config = dict(
    intermediate_size=512,
    hidden_act='swiglu',
    rope_fraction=1.0,
    init_std_qkv=0.0249,
    decay_shape='linear',
    doc_mask=True,
    train_tokens=361300000,
)
Each number is 50 + 15 x the weight over its row's rms, rounded and kept within 0 to 99. Layers, rows and columns count from 0. The size before them is the row's rms in percent of the matrix's.

# layer 6 MLP gate, 512x256, rms 0.163, rows 325-343, columns 128-255
096:47 48 48 62 39 58 62 39 58 64 66 36 64 28 58 28 59 57 35 49 58 56 39 59 71 46 69 71 41 77 50 49 46 59 39 69 61 54 42 69 50 62 32 56 52 48 54 16 18 56 83 39 37 17 70 43 38 53 57 65 31 47 45 22 86 68 92 33 74 28 48 62 66 36 65 52 29 42 25 60 25 51 81 76 42 20 64 29 85 75 38 72 62 58 36 49 37 72 57 56 55 41 64 45 40 73 58 32 42 52 48 41 69 70 45 58 62 57 51 79 34 42 47 35 55 71 72 49
103:46 23 65 55 16 55 36 50 74 68 60 37 39 66 54 59 68 37 35 17 62 37 30 45 40 45 78 61 45 50 39 63 47 78 71 43 40 62 43 52 47 51 54 57 36 51 41 37 45 50 53 51 61 19 65 56 32 58 51 46 90 26 65 35 72 35 43 71 61 19 69 61 44 45 78 67 60 34 62 35 39 42 72 34 52 54 80 63 50 37 24 52 48 30 42 47 41 47 69 62 40 59 50 56 63 52 46 47 29 61 44 55 38 59 79 99 70 66 56 75 47 13 74 53 51 47 35 68
093:63 42 56 57 32 77 63 57 66 33 45 52 37 48 56 47 42 40 58 46 33 54 76 63 46 38 34 62 37 35 47 23 54 56 72 46 42 80 66 43 79 44 30 47 59 35 33 69 39 30 22 34 44 65 27 19 85 22 62 54 50 42 58 60 34 32 15 45 44 62 37 31 68 50 52 58 41 67 38 46 44 24 28 41 57 47 80 26 41 47 60 63 52 39 52 40 48 59 45 59 49 55 59 54 43 68 69 44 50 58 46 57 51 55 55 52 62 41 43 60 51 22 53 56 53 33 71 42
104:50 42 62 47 39 67 35 55 56 58 32 39 21 40 42 27 46 36 68 42 56 37 34 47 48 62 42 20 67 09 66 37 53 47 58 34 43 49 44 34 46 49 40 59 53 61 52 40 73 78 71 61 72 51 25 63 55 59 61 39 35 48 63 22 74 50 39 72 49 55 42 70 35 61 47 27 60 46 30 77 52 46 46 70 65 31 57 47 41 49 49 53 48 49 16 63 32 50 53 30 70 39 80 43 75 69 61 56 18 52 45 37 55 66 63 68 40 47 20 74 49 45 11 45 20 41 38 65
105:39 39 72 61 38 33 49 41 70 46 40 59 30 55 20 46 41 59 63 52 49 31 49 60 52 46 82 57 66 46 34 20 57 52 75 43 44 58 07 37 62 34 32 44 55 77 68 45 37 42 74 64 60 86 40 44 40 29 77 39 23 64 60 36 56 36 28 18 55 32 52 25 70 52 69 32 63 18 21 43 83 53 52 59 51 73 58 77 51 66 60 53 43 50 44 37 46 68 42 50 40 51 41 39 66 27 50 36 71 52 32 54 49 39 62 38 68 67 59 60 34 45 55 30 56 59 73 51
098:46 23 32 38 40 31 50 59 68 30 52 23 44 48 62 71 53 47 64 77 43 44 54 92 62 36 81 55 47 50 69 05 25 55 57 42 44 58 69 60 35 78 23 52 43 42 36 46 39 39 27 59 57 50 76 18 50 40 25 67 54 52 36 37 65 41 79 49 54 76 39 34 54 33 76 49 33 57 64 69 45 49 51 24 50 47 76 58 44 73 09 38 77 59 62 47 53 43 48 84 47 52 53 57 57 38 61 44 36 32 39 92 71 53 58 58 69 51 52 37 56 60 48 56 55 50 57 57
104:53 46 61 41 61 68 32 71 48 67 76 35 44 72 71 36 55 38 40 70 55 55 44 61 62 46 46 42 58 25 41 56 51 26 40 39 40 24 70 18 64 37 72 46 44 40 48 62 41 56 46 67 22 63 52 68 63 34 52 76 55 47 81 53 55 58 63 53 34 33 81 62 58 46 42 45 31 61 50 45 49 44 24 23 31 61 64 48 54 23 34 40 54 69 58 30 54 60 40 54 85 58 50 51 71 38 22 63 34 21 35 68 35 48 32 33 43 50 43 52 76 80 74 57 28 54 56 68
103:29 66 73 62 54 47 48 66 73 34 53 57 52 46 44 56 44 63 44 50 52 49 76 22 64 69 63 37 47 33 15 38 53 63 93 43 65 55 32 60 37 49 66 60 65 27 53 53 58 63 65 41 81 67 49 31 53 73 61 54 46 55 40 67 38 64 53 38 41 50 31 50 58 50 42 52 57 46 46 61 57 60 13 26 71 52 49 56 37 53 27 63 58 68 33 26 42 49 44 50 57 34 60 48 44 30 43 71 53 47 54 53 61 48 41 37 73 71 68 34 77 59 41 29 71 34 40 56
104:34 60 45 54 66 71 48 61 69 49 66 43 21 30 61 51 44 44 81 71 22 45 74 58 60 61 60 41 40 34 73 51 46 55 70 66 53 63 59 45 69 46 70 39 69 78 59 47 62 42 35 39 49 86 64 45 42 48 57 40 33 80 41 56 61 79 62 67 38 57 80 40 57 45 59 44 24 59 32 38 35 54 46 56 46 47 62 66 76 53 43 18 48 43 41 40 27 65 33 31 66 42 30 72 73 65 37 63 39 59 52 72 66 36 43 46 67 54 50 48 35 79 42 51 37 60 52 17
098:48 65 38 38 32 77 24 43 51 36 60 27 41 54 34 59 51 62 40 54 31 43 41 29 38 58 74 46 64 51 29 55 54 54 58 49 62 53 67 49 67 35 37 35 61 81 68 28 71 28 39 37 38 53 37 40 72 54 52 54 37 59 41 52 41 43 49 45 46 55 47 88 52 50 58 39 39 45 07 53 68 50 46 41 37 32 46 46 34 68 40 58 48 49 18 47 51 43 48 75 46 63 52 77 51 49 24 74 33 48 75 67 70 50 52 41 48 56 39 38 42 49 63 50 31 91 23 46
102:79 41 39 64 27 52 53 43 69 37 53 37 25 60 62 39 38 59 23 29 41 41 45 55 48 59 60 61 67 48 42 55 36 72 53 78 64 31 46 70 78 64 24 61 54 60 55 33 54 51 67 53 31 35 55 40 53 60 61 50 53 71 42 56 41 53 68 53 46 54 59 23 55 74 62 54 37 73 39 63 60 44 58 39 41 51 39 75 33 57 49 62 39 42 43 34 64 49 66 60 57 45 50 79 50 68 53 40 30 40 41 63 48 57 49 38 51 55 22 32 44 50 53 52 19 99 66 60
092:55 33 55 17 32 50 52 42 49 37 53 40 54 53 48 39 31 40 49 52 44 44 67 45 50 68 41 20 59 57 66 59 62 09 27 75 27 55 44 46 57 52 53 53 47 55 53 37 53 83 52 83 63 46 59 53 44 74 43 27 52 40 74 69 70 49 70 29 42 55 51 55 81 55 52 58 50 51 31 42 44 66 69 52 73 46 18 49 59 51 51 71 59 55 69 38 60 40 52 53 55 57 53 49 25 41 34 41 40 46 40 43 57 68 17 38 48 38 32 76 62 69 58 39 31 37 24 42
106:58 47 68 66 62 66 48 43 53 66 55 21 48 74 71 77 42 41 70 51 32 36 40 47 66 41 67 12 45 27 75 27 22 64 55 58 57 44 66 23 54 33 30 42 58 70 51 40 47 44 32 37 59 81 81 60 12 20 52 56 58 77 59 46 41 25 59 62 19 29 48 45 61 74 60 41 37 44 60 42 40 44 63 51 72 39 56 51 57 50 51 31 48 67 29 81 69 43 52 52 44 23 84 69 62 64 52 50 48 95 67 56 61 91 81 39 52 42 51 58 57 46 27 43 25 42 54 46
104:53 56 42 35 23 43 44 60 57 64 65 50 34 47 66 64 57 68 79 22 53 67 29 39 48 43 42 46 15 40 16 49 45 34 40 74 58 24 43 52 52 70 67 54 76 59 26 37 48 65 78 53 69 28 55 23 51 58 56 43 77 55 48 64 43 35 53 41 60 52 60 43 70 43 35 62 35 80 93 64 48 34 43 55 76 38 47 33 32 50 66 68 47 47 34 60 25 43 69 46 50 45 61 55 50 57 60 27 33 58 08 49 50 23 50 49 64 40 52 39 49 57 44 71 61 46 37 55
104:44 55 61 48 63 41 45 61 34 60 25 47 55 49 34 44 57 43 69 51 23 47 20 59 55 42 37 53 72 57 26 55 44 31 54 48 19 59 69 27 53 55 62 43 59 50 40 41 46 49 26 44 82 52 71 52 27 56 18 63 64 54 51 39 53 34 68 73 34 08 53 71 52 51 64 71 26 68 52 49 49 66 49 21 61 49 31 35 55 34 53 35 55 53 62 55 48 41 51 51 55 49 68 68 52 28 52 58 66 26 25 44 65 51 69 66 43 46 63 36 48 55 17 38 31 55 68 11
096:21 46 17 57 40 76 29 32 54 24 49 63 52 31 41 63 12 70 50 43 37 19 57 65 87 60 38 55 63 52 48 51 55 43 99 51 44 45 54 75 45 65 43 61 43 34 50 47 42 48 74 29 53 64 47 26 67 47 43 52 49 65 47 62 63 45 37 63 59 24 64 40 38 66 62 55 59 58 36 63 61 46 09 86 16 62 46 43 66 45 56 50 64 72 43 58 47 57 45 54 70 24 54 59 42 57 64 18 67 46 45 59 59 42 69 30 38 64 39 63 50 63 49 65 70 71 31 58
102:47 69 68 28 42 49 62 52 56 10 77 55 43 64 57 74 60 61 29 38 62 49 47 64 66 58 37 57 56 39 43 44 27 44 47 39 81 61 53 50 38 51 52 47 56 71 63 51 73 58 46 41 55 53 47 78 39 65 29 47 51 60 54 44 65 68 44 30 33 32 64 59 67 29 55 47 77 68 26 71 67 23 55 33 04 36 46 37 34 45 70 49 68 64 49 63 73 03 33 50 50 61 60 29 56 50 39 74 48 40 26 48 53 50 40 48 42 45 69 51 44 39 04 40 59 71 25 58
094:71 44 64 43 31 56 49 50 30 57 45 30 57 44 37 61 59 35 15 80 43 53 53 55 61 61 48 42 52 54 52 57 71 60 48 46 35 41 47 53 62 45 62 36 57 67 69 37 64 47 56 38 63 34 49 49 34 43 37 41 52 38 51 71 52 56 61 89 46 72 55 74 73 41 07 47 44 61 32 64 55 66 64 44 69 55 30 55 36 00 25 19 43 61 39 56 54 47 56 44 46 43 53 52 41 53 56 35 25 52 35 63 62 65 26 51 51 67 23 37 37 53 36 31 61 61 54 41
095:93 65 37 59 49 45 53 40 52 72 60 72 16 41 56 76 41 61 58 46 60 50 65 46 60 42 84 47 61 46 53 60 45 48 59 67 58 65 61 40 46 50 75 55 59 69 51 49 58 42 24 39 47 63 61 61 28 52 51 77 29 36 34 73 32 59 59 40 54 35 56 62 72 81 51 65 56 68 51 43 52 34 33 28 52 56 53 44 38 44 67 45 37 73 44 49 73 42 48 62 36 60 45 72 56 66 42 36 36 35 51 60 48 59 35 35 87 54 39 44 85 22 68 54 24 76 61 53
# layer 6 MLP up, 512x256, rms 0.167, rows 325-342, columns 128-255
098:45 50 35 41 47 46 42 66 76 59 43 45 65 37 93 42 43 40 27 46 54 62 47 37 31 41 55 61 41 61 33 47 61 38 57 45 52 61 53 53 61 40 31 73 32 37 44 42 11 86 37 46 43 58 39 61 53 40 57 40 55 47 52 44 53 81 44 52 25 60 49 15 36 38 21 78 54 59 53 32 39 66 38 50 61 59 46 63 70 26 68 59 62 57 59 22 42 62 08 57 41 27 53 54 47 50 33 55 61 55 44 57 55 42 55 50 54 52 73 55 36 38 24 60 46 45 43 69
101:52 22 53 64 60 44 50 50 41 65 52 47 32 51 72 60 88 58 39 47 49 44 29 37 54 69 36 38 71 58 53 69 32 49 77 33 52 66 47 52 51 45 53 60 48 38 33 50 59 33 48 54 68 61 45 57 68 48 43 45 80 44 66 61 62 48 36 17 46 30 34 31 39 42 96 36 70 34 55 39 64 53 56 40 27 49 84 56 50 48 39 71 32 53 65 36 17 73 56 35 26 37 44 53 55 38 34 40 22 41 33 55 36 30 46 62 39 56 79 54 60 29 43 36 58 42 61 52
102:66 26 45 47 66 74 31 48 48 42 59 45 72 28 51 40 42 49 21 46 48 52 51 56 40 31 47 44 54 58 62 78 43 59 56 66 46 58 51 48 49 67 48 53 53 58 29 47 76 73 56 54 49 55 26 44 32 40 56 27 59 34 51 59 53 25 51 40 52 59 58 46 51 42 44 58 47 46 50 43 34 59 82 28 63 65 33 52 36 56 66 48 43 36 29 35 49 14 53 37 70 58 58 49 16 38 56 38 47 50 53 46 34 54 46 59 83 61 45 55 38 41 56 51 62 51 59 59
100:65 43 73 52 69 12 73 38 36 49 59 44 38 86 42 51 55 56 49 31 58 48 63 65 72 49 56 25 54 55 36 76 64 49 39 65 55 35 32 79 23 63 28 27 35 40 52 38 24 44 59 51 40 43 77 62 54 42 57 51 50 33 39 35 62 75 34 43 40 34 47 45 28 61 28 66 69 39 83 45 48 48 29 41 42 44 37 49 36 50 58 47 71 63 79 44 65 57 64 49 42 63 42 40 70 58 21 44 30 75 60 45 60 67 44 38 57 61 82 42 73 49 58 35 62 67 41 30
104:46 50 38 39 80 70 30 81 35 33 77 47 16 37 70 52 55 54 29 51 40 48 74 42 77 43 76 47 70 57 27 32 36 45 52 61 48 54 59 56 40 48 53 43 39 28 51 44 40 55 66 64 39 65 27 33 57 53 39 42 39 20 57 50 52 68 32 29 52 39 40 36 43 55 60 33 58 56 53 68 39 56 05 71 60 38 39 67 38 37 45 54 31 47 81 33 14 62 49 39 41 69 50 44 36 60 59 54 46 29 63 41 59 86 72 67 30 54 41 45 40 75 48 59 53 33 51 49
096:50 32 61 51 53 33 65 75 44 44 47 59 61 56 45 75 37 44 53 54 71 46 41 45 44 66 46 41 24 47 39 48 44 42 49 64 39 61 78 49 57 44 50 49 43 38 48 63 51 45 30 63 51 43 45 32 84 65 55 61 57 49 43 49 52 41 56 83 17 44 62 51 21 44 54 18 24 58 54 42 50 52 32 89 69 47 48 39 59 42 47 90 83 34 55 71 48 45 65 78 41 39 64 32 25 49 59 44 62 58 52 30 64 45 45 70 64 29 63 71 67 67 88 24 53 60 50 67
102:37 38 23 49 23 58 88 42 46 51 47 51 32 43 25 30 56 51 61 47 50 61 67 45 59 53 59 56 57 41 41 42 51 20 09 36 40 25 57 61 50 37 63 43 59 52 35 70 31 33 65 61 66 48 50 38 54 54 50 43 50 39 68 20 67 15 75 61 27 35 48 38 55 59 65 20 40 63 36 25 58 57 83 48 37 64 37 63 62 44 38 48 41 48 57 56 41 48 60 35 41 62 40 58 47 31 22 26 51 70 52 57 50 69 67 42 25 38 43 10 63 51 76 55 44 17 27 48
102:42 68 42 56 31 18 38 41 64 36 58 64 12 36 69 40 62 61 50 51 37 37 35 52 71 43 50 55 50 24 29 42 58 56 66 68 78 40 77 51 45 18 47 30 52 55 61 99 60 73 43 73 53 31 84 41 48 35 52 51 41 36 47 36 43 64 53 39 58 52 20 51 62 46 34 52 40 47 55 57 54 61 67 56 44 46 44 34 59 33 57 20 66 64 43 39 52 56 55 46 91 60 79 51 48 56 44 73 51 62 69 41 40 60 24 71 66 53 33 23 61 37 61 61 51 48 87 70
104:27 67 28 31 55 60 60 36 36 41 23 67 49 18 71 68 32 51 61 65 23 62 33 48 68 64 57 50 58 30 49 35 37 45 56 48 32 63 61 31 35 48 60 45 48 59 57 60 60 36 69 48 77 36 37 65 55 58 70 48 52 66 70 62 30 66 28 67 49 26 61 43 55 58 78 53 52 32 37 67 27 84 35 67 48 57 27 43 59 46 91 60 62 61 51 44 38 00 49 50 34 49 57 68 52 22 54 63 40 68 55 53 52 49 34 43 57 33 27 60 30 50 32 44 42 57 40 33
097:39 56 65 45 46 47 60 42 49 39 53 50 52 30 62 54 41 63 56 72 36 24 50 41 52 80 75 52 64 60 27 23 29 62 19 35 55 25 57 44 65 48 29 19 40 18 36 46 26 52 27 34 50 48 43 59 65 45 57 65 43 54 46 43 35 43 22 27 57 24 56 40 69 50 38 27 41 19 16 45 38 48 57 66 58 43 34 54 74 43 43 50 60 50 49 57 71 34 37 63 39 15 48 35 57 75 51 54 73 66 53 50 57 37 56 41 76 39 40 59 75 70 43 62 17 62 29 56
099:65 31 41 62 61 42 37 49 26 61 61 60 69 17 56 91 67 26 74 49 42 58 50 42 35 26 32 54 49 29 62 22 71 61 44 43 23 80 47 45 34 58 69 40 52 27 07 66 64 73 54 30 62 48 57 25 51 51 63 26 50 53 57 64 42 63 70 35 81 72 26 51 32 27 42 65 52 51 63 46 56 38 41 49 64 51 31 12 53 52 28 32 52 67 54 58 59 69 59 55 34 65 52 10 50 48 49 62 50 74 52 45 54 19 21 55 23 74 56 50 60 52 68 26 71 44 61 53
097:46 18 63 63 52 35 39 49 48 47 60 60 58 71 58 62 46 37 34 47 41 46 57 65 35 54 35 57 31 48 48 76 40 53 52 49 53 54 59 52 42 63 47 40 31 36 43 59 70 35 30 59 78 40 33 69 50 58 42 47 88 49 34 85 20 47 35 57 47 52 42 55 50 32 54 18 77 81 41 49 43 59 81 32 34 53 40 56 59 34 33 27 53 59 28 53 59 76 23 27 08 55 56 48 59 51 43 52 42 30 25 71 46 49 54 28 48 44 29 24 41 28 41 41 44 44 29 87
105:76 59 56 49 51 25 65 34 55 59 22 24 51 31 74 54 53 60 25 61 55 51 69 44 59 46 34 50 60 44 37 75 58 57 51 54 45 90 49 52 58 43 48 43 32 39 38 79 58 68 15 80 48 36 26 60 52 88 73 53 40 73 44 49 55 37 66 32 60 46 47 40 60 47 67 58 27 46 52 27 67 53 66 49 36 77 62 57 50 32 52 26 38 24 62 44 42 51 64 65 54 52 46 63 53 65 23 26 63 40 70 37 48 11 18 57 44 62 56 57 48 27 64 78 47 53 54 56
097:48 42 56 39 40 49 55 35 56 47 27 71 36 21 28 50 56 54 41 59 35 49 15 67 45 32 54 67 58 61 62 28 60 67 57 26 48 47 65 37 53 33 56 54 53 65 38 66 40 44 33 33 44 41 62 40 40 27 58 65 48 43 43 37 43 30 35 69 46 51 42 48 73 63 51 43 46 21 45 69 30 39 85 53 71 46 63 57 63 29 45 69 53 49 64 77 46 32 40 79 54 74 70 28 47 51 33 30 28 44 64 28 45 52 68 40 50 48 64 61 36 48 54 27 51 53 73 62
104:64 30 39 56 57 55 55 47 50 43 38 67 60 39 62 50 54 54 34 87 40 66 38 38 58 51 51 48 43 48 23 41 64 54 56 28 52 65 33 86 27 13 21 45 33 38 65 20 54 60 59 60 34 47 37 59 63 38 65 30 63 74 57 42 33 35 28 50 73 53 42 60 40 83 74 47 38 30 56 57 41 40 52 45 71 47 51 53 51 28 38 70 76 40 36 44 54 46 52 71 43 51 34 55 26 30 54 39 87 51 72 54 59 44 50 52 29 73 35 44 71 29 49 53 26 70 54 63
099:50 47 64 48 43 43 59 51 52 58 32 43 41 30 19 50 65 49 69 69 68 43 34 56 41 57 29 59 70 36 64 48 52 66 68 42 25 58 36 41 68 23 57 73 20 69 67 53 50 34 65 55 52 77 51 36 71 52 44 43 46 47 40 65 49 66 72 25 53 57 60 48 51 66 52 39 60 42 51 52 64 45 42 75 39 42 38 64 55 59 62 25 51 47 59 59 77 72 29 58 27 39 60 45 33 42 62 40 45 42 58 56 46 54 36 55 50 31 49 71 49 57 30 35 49 55 67 40
101:47 25 73 45 45 64 51 55 53 75 73 59 76 61 55 42 40 57 66 60 58 24 28 27 11 68 60 40 69 36 23 56 47 67 34 56 38 42 54 67 60 59 53 51 46 59 54 53 45 40 50 49 60 39 50 59 70 49 63 28 43 24 50 57 40 52 55 52 44 49 60 31 39 56 57 31 35 61 62 44 52 38 42 55 33 28 27 23 55 49 40 37 43 54 38 80 39 49 59 61 25 49 34 41 57 55 67 42 61 20 64 55 43 86 57 62 79 28 42 43 80 55 47 19 61 54 56 54
098:28 52 58 65 43 32 48 53 82 50 52 49 46 44 70 55 60 51 30 69 30 31 46 59 72 40 43 68 44 63 23 54 04 40 55 73 59 49 33 32 27 48 44 64 51 48 42 43 45 34 58 40 31 53 39 58 42 45 56 38 99 59 56 65 46 36 50 46 63 57 62 49 76 65 64 84 78 53 70 55 50 25 53 40 36 69 67 49 67 54 48 70 81 30 48 72 59 27 59 43 54 60 37 27 49 55 44 06 39 18 42 59 37 58 39 60 56 89 40 42 66 41 39 52 39 37 33 57
# layer 6 MLP down (transposed), 512x256, rms 0.161, rows 325-342, columns 128-255
098:66 54 66 70 58 66 54 16 54 64 33 61 63 55 66 39 48 46 58 60 51 42 60 41 68 42 71 32 37 23 32 74 67 26 34 58 36 31 69 35 39 40 36 22 64 29 47 46 82 50 35 39 75 38 45 54 19 65 46 83 46 65 45 61 56 57 54 29 36 61 55 39 60 54 45 52 61 38 36 37 73 59 05 53 57 49 32 37 57 64 44 33 55 52 63 37 42 39 65 48 52 39 30 38 47 64 72 34 63 44 46 33 31 64 36 33 41 49 55 51 46 55 48 43 51 50 29 28
101:63 22 64 33 48 59 33 60 64 56 54 38 52 61 60 65 43 59 61 68 60 51 45 60 43 38 25 43 36 45 53 76 30 47 50 58 48 40 66 33 63 69 60 41 32 44 34 58 47 30 07 59 43 35 38 44 58 40 57 56 28 81 60 40 35 66 68 44 24 50 53 29 53 43 53 37 37 30 50 47 42 29 99 53 73 60 38 59 42 49 49 66 42 49 28 39 45 73 41 52 55 53 60 54 62 29 45 54 52 56 58 48 42 67 52 33 39 48 13 36 53 73 62 45 25 12 66 62
100:40 36 33 50 58 42 67 24 37 67 67 48 64 42 25 57 38 51 67 78 54 40 37 52 41 62 78 59 49 52 63 63 44 67 43 64 38 38 66 62 37 58 49 40 72 39 49 46 74 49 34 50 40 27 66 47 33 61 71 32 27 44 54 31 44 60 73 20 55 58 49 45 27 36 48 66 51 49 46 64 32 47 14 55 47 36 42 77 47 55 76 39 61 53 69 65 47 57 35 54 48 67 56 37 53 49 38 53 49 52 59 47 99 41 55 54 66 37 28 56 56 69 69 46 15 34 65 50
098:46 70 87 86 63 54 67 39 44 53 36 61 57 69 09 67 88 18 60 46 61 61 58 64 52 82 52 58 45 68 72 61 54 40 46 53 50 61 48 63 54 41 57 54 28 53 65 67 63 53 57 31 57 49 69 68 69 70 57 44 42 56 37 87 49 55 44 53 38 28 61 35 89 37 54 61 42 30 50 17 91 23 49 69 41 26 56 73 47 33 45 49 60 48 49 59 36 70 63 38 63 86 44 51 56 37 40 49 65 73 66 47 58 34 51 40 74 51 50 75 15 78 64 51 31 52 47 43
104:18 31 65 52 51 37 38 55 48 62 54 59 23 72 61 81 54 37 43 43 99 40 67 40 45 56 72 59 31 50 40 34 24 66 68 51 43 69 43 32 38 65 72 47 57 61 66 49 33 32 58 60 30 80 67 39 57 68 56 42 69 21 52 53 39 79 28 68 55 43 64 32 30 44 34 43 48 58 19 45 63 41 48 36 41 70 31 44 29 58 37 68 45 79 72 23 35 43 48 37 28 38 38 24 45 32 55 40 47 64 48 44 56 71 37 56 80 46 45 81 45 38 45 33 32 49 45 57
096:58 67 31 46 62 50 67 53 53 52 22 37 39 61 49 75 70 72 54 42 28 37 38 48 39 34 65 65 48 54 53 40 54 62 34 47 56 50 54 47 28 41 92 51 58 44 59 58 43 32 64 47 34 25 60 69 61 45 29 48 27 39 40 44 63 43 58 57 61 10 42 51 54 51 73 38 31 51 90 50 58 28 75 52 71 78 69 65 55 41 59 45 52 50 50 28 66 39 25 53 46 66 35 53 70 50 75 52 49 34 76 60 47 27 67 69 54 39 39 55 60 44 93 72 60 73 33 35
103:57 39 31 50 31 60 54 55 35 37 58 41 35 45 57 52 53 75 25 60 56 58 60 59 79 54 50 58 59 37 34 58 29 42 32 77 52 27 37 47 49 48 47 49 53 36 69 42 38 53 62 16 58 50 15 69 25 58 52 72 37 61 58 22 62 35 27 57 32 28 58 70 42 63 47 71 60 53 64 15 47 60 93 31 60 31 65 40 49 38 64 36 48 55 72 16 65 47 40 37 61 42 67 64 72 63 08 37 69 32 18 41 60 48 39 51 33 62 51 31 62 78 49 33 38 41 32 78
099:31 41 77 74 42 59 37 42 48 46 44 60 38 52 43 45 33 18 52 74 83 50 60 37 01 47 43 45 50 54 44 18 73 61 53 47 54 73 55 46 48 44 56 66 42 60 57 38 57 79 59 59 49 54 39 42 06 36 58 50 17 59 48 40 36 34 31 23 69 39 24 58 66 54 71 71 52 57 67 35 42 50 86 20 44 37 51 40 76 58 51 38 75 53 39 54 48 56 55 45 58 43 60 50 33 70 50 63 27 35 38 53 00 41 37 49 65 39 31 45 60 56 30 50 55 51 44 47
104:30 46 50 14 46 57 70 39 18 47 34 38 48 20 50 46 50 52 51 67 33 42 56 61 70 56 38 31 40 22 37 61 30 69 63 58 58 51 36 03 50 53 57 45 61 60 34 73 24 51 23 45 62 48 45 69 52 44 37 57 51 65 32 36 59 59 56 61 81 31 56 67 36 53 54 50 46 47 46 43 34 40 18 58 50 38 62 54 63 33 39 51 51 73 60 62 49 57 47 46 59 58 59 55 59 41 42 59 27 88 45 29 48 75 58 30 67 71 46 58 40 56 63 41 16 36 47 64
097:48 42 51 65 00 76 40 48 29 33 41 56 49 48 60 69 63 41 31 55 88 26 73 39 52 78 43 65 70 47 38 66 44 39 41 62 66 35 33 52 66 61 47 14 36 26 58 42 42 56 28 38 36 55 61 63 44 42 42 41 67 56 48 47 49 60 61 32 38 36 52 63 75 49 45 43 66 50 33 69 31 29 89 75 44 06 68 76 56 53 29 48 31 61 74 78 63 52 42 73 54 37 64 76 74 57 45 65 48 39 46 60 44 49 59 31 41 63 62 43 57 63 45 58 49 56 57 52
100:50 79 34 36 62 10 47 65 37 47 64 50 66 23 43 59 23 24 60 25 53 48 68 34 56 48 42 63 39 40 55 43 54 51 36 53 55 45 55 54 52 80 51 44 46 42 38 52 57 49 51 41 37 50 29 45 58 73 62 60 48 44 43 53 51 56 36 46 33 48 51 46 60 52 74 48 42 78 59 36 48 58 46 34 61 52 19 31 63 57 40 45 32 72 22 64 51 78 49 67 31 65 67 43 67 67 75 54 26 77 54 77 99 52 56 60 50 44 62 50 53 66 40 37 30 40 59 35
096:37 81 43 59 44 25 63 70 51 46 35 31 42 49 48 51 49 31 67 34 43 59 36 73 70 41 59 58 74 33 32 60 30 76 31 43 51 70 45 63 51 61 55 44 47 51 50 54 62 25 41 71 71 59 44 45 61 33 31 53 54 33 52 59 35 54 58 22 51 63 28 54 39 57 42 35 40 52 46 60 74 44 53 71 37 65 49 40 51 61 15 19 59 66 42 46 68 36 54 43 54 41 52 57 53 47 19 56 53 39 49 13 99 03 81 28 47 55 57 47 57 59 50 67 56 99 56 64
103:83 48 32 52 50 47 56 73 34 29 72 54 31 42 38 58 27 55 46 44 60 14 56 56 73 47 47 67 45 41 41 74 61 64 76 47 57 34 44 54 59 42 64 60 65 64 49 62 46 67 42 62 61 71 37 58 66 57 86 47 38 77 49 64 37 64 55 33 38 55 77 35 47 63 26 59 53 47 40 48 62 69 01 56 33 55 44 43 45 73 59 43 63 63 56 45 57 61 30 67 56 36 23 32 25 74 46 56 22 56 51 38 53 54 56 38 47 43 47 66 55 50 76 34 51 48 64 64
099:40 56 51 49 70 64 74 30 41 46 59 38 42 46 39 33 40 37 49 67 45 28 28 71 38 56 68 73 62 47 45 55 71 75 70 32 32 47 51 37 68 25 73 66 31 50 68 63 60 54 43 30 30 42 42 65 65 30 65 56 48 73 57 41 38 52 34 51 10 60 47 28 48 67 55 42 71 41 50 61 71 33 91 58 47 35 33 67 69 32 48 44 31 66 63 68 58 57 13 52 56 60 82 40 41 35 43 73 41 37 71 50 48 66 54 60 45 54 45 58 42 28 47 15 42 74 55 46
101:57 71 39 37 84 53 51 40 51 43 58 13 56 50 59 28 71 35 35 85 66 45 62 69 70 60 52 51 60 55 82 41 61 35 29 53 73 35 58 55 58 43 53 80 53 66 46 46 55 58 40 61 61 62 59 69 51 48 64 36 64 39 45 18 26 26 43 56 40 56 60 33 59 53 56 46 70 91 58 65 37 57 26 41 36 77 32 26 45 20 57 62 63 55 30 58 50 53 72 56 65 49 51 75 34 72 57 25 57 50 36 37 50 65 63 35 39 58 48 60 77 62 24 36 46 82 48 75
098:40 54 38 57 81 27 61 85 82 45 56 56 61 52 33 65 53 51 72 45 50 45 42 62 45 54 69 54 56 44 57 83 46 35 55 69 24 58 37 45 61 48 26 53 35 48 41 32 59 37 36 45 50 70 59 53 53 46 78 30 50 64 52 45 70 45 31 58 58 53 47 32 61 56 40 45 33 46 54 39 65 76 42 71 55 43 53 86 65 55 54 34 35 68 37 59 50 48 56 76 34 37 50 55 23 32 55 59 42 64 36 60 04 56 48 69 57 38 27 79 61 54 64 80 49 63 33 67
104:75 71 47 62 49 44 53 50 48 60 65 41 70 45 61 49 55 48 54 73 61 45 44 62 38 44 66 34 53 37 58 73 52 81 48 51 49 49 47 74 57 65 64 41 63 43 48 42 44 19 34 48 72 49 57 47 62 52 34 55 27 54 56 59 51 68 44 48 55 42 42 54 57 35 41 60 39 65 50 46 36 49 59 53 40 46 63 40 67 50 41 70 53 22 42 59 31 45 43 48 24 56 52 52 78 41 50 57 35 36 52 72 00 57 46 82 76 55 50 47 41 66 56 67 67 27 58 28
102:60 56 25 35 43 43 27 57 44 46 40 49 60 55 34 52 66 43 28 57 66 51 43 78 61 41 32 71 38 40 42 53 64 63 28 56 50 43 56 40 36 59 27 56 10 56 33 61 37 67 68 58 57 49 37 31 39 47 49 64 41 71 64 56 47 57 62 51 52 45 38 39 63 59 63 43 60 40 52 21 61 40 61 43 43 53 54 49 62 35 69 62 71 38 38 53 56 19 47 38 63 65 56 49 58 48 24 53 50 35 46 81 00 64 62 49 34 55 60 43 46 43 55 61 48 61 46 44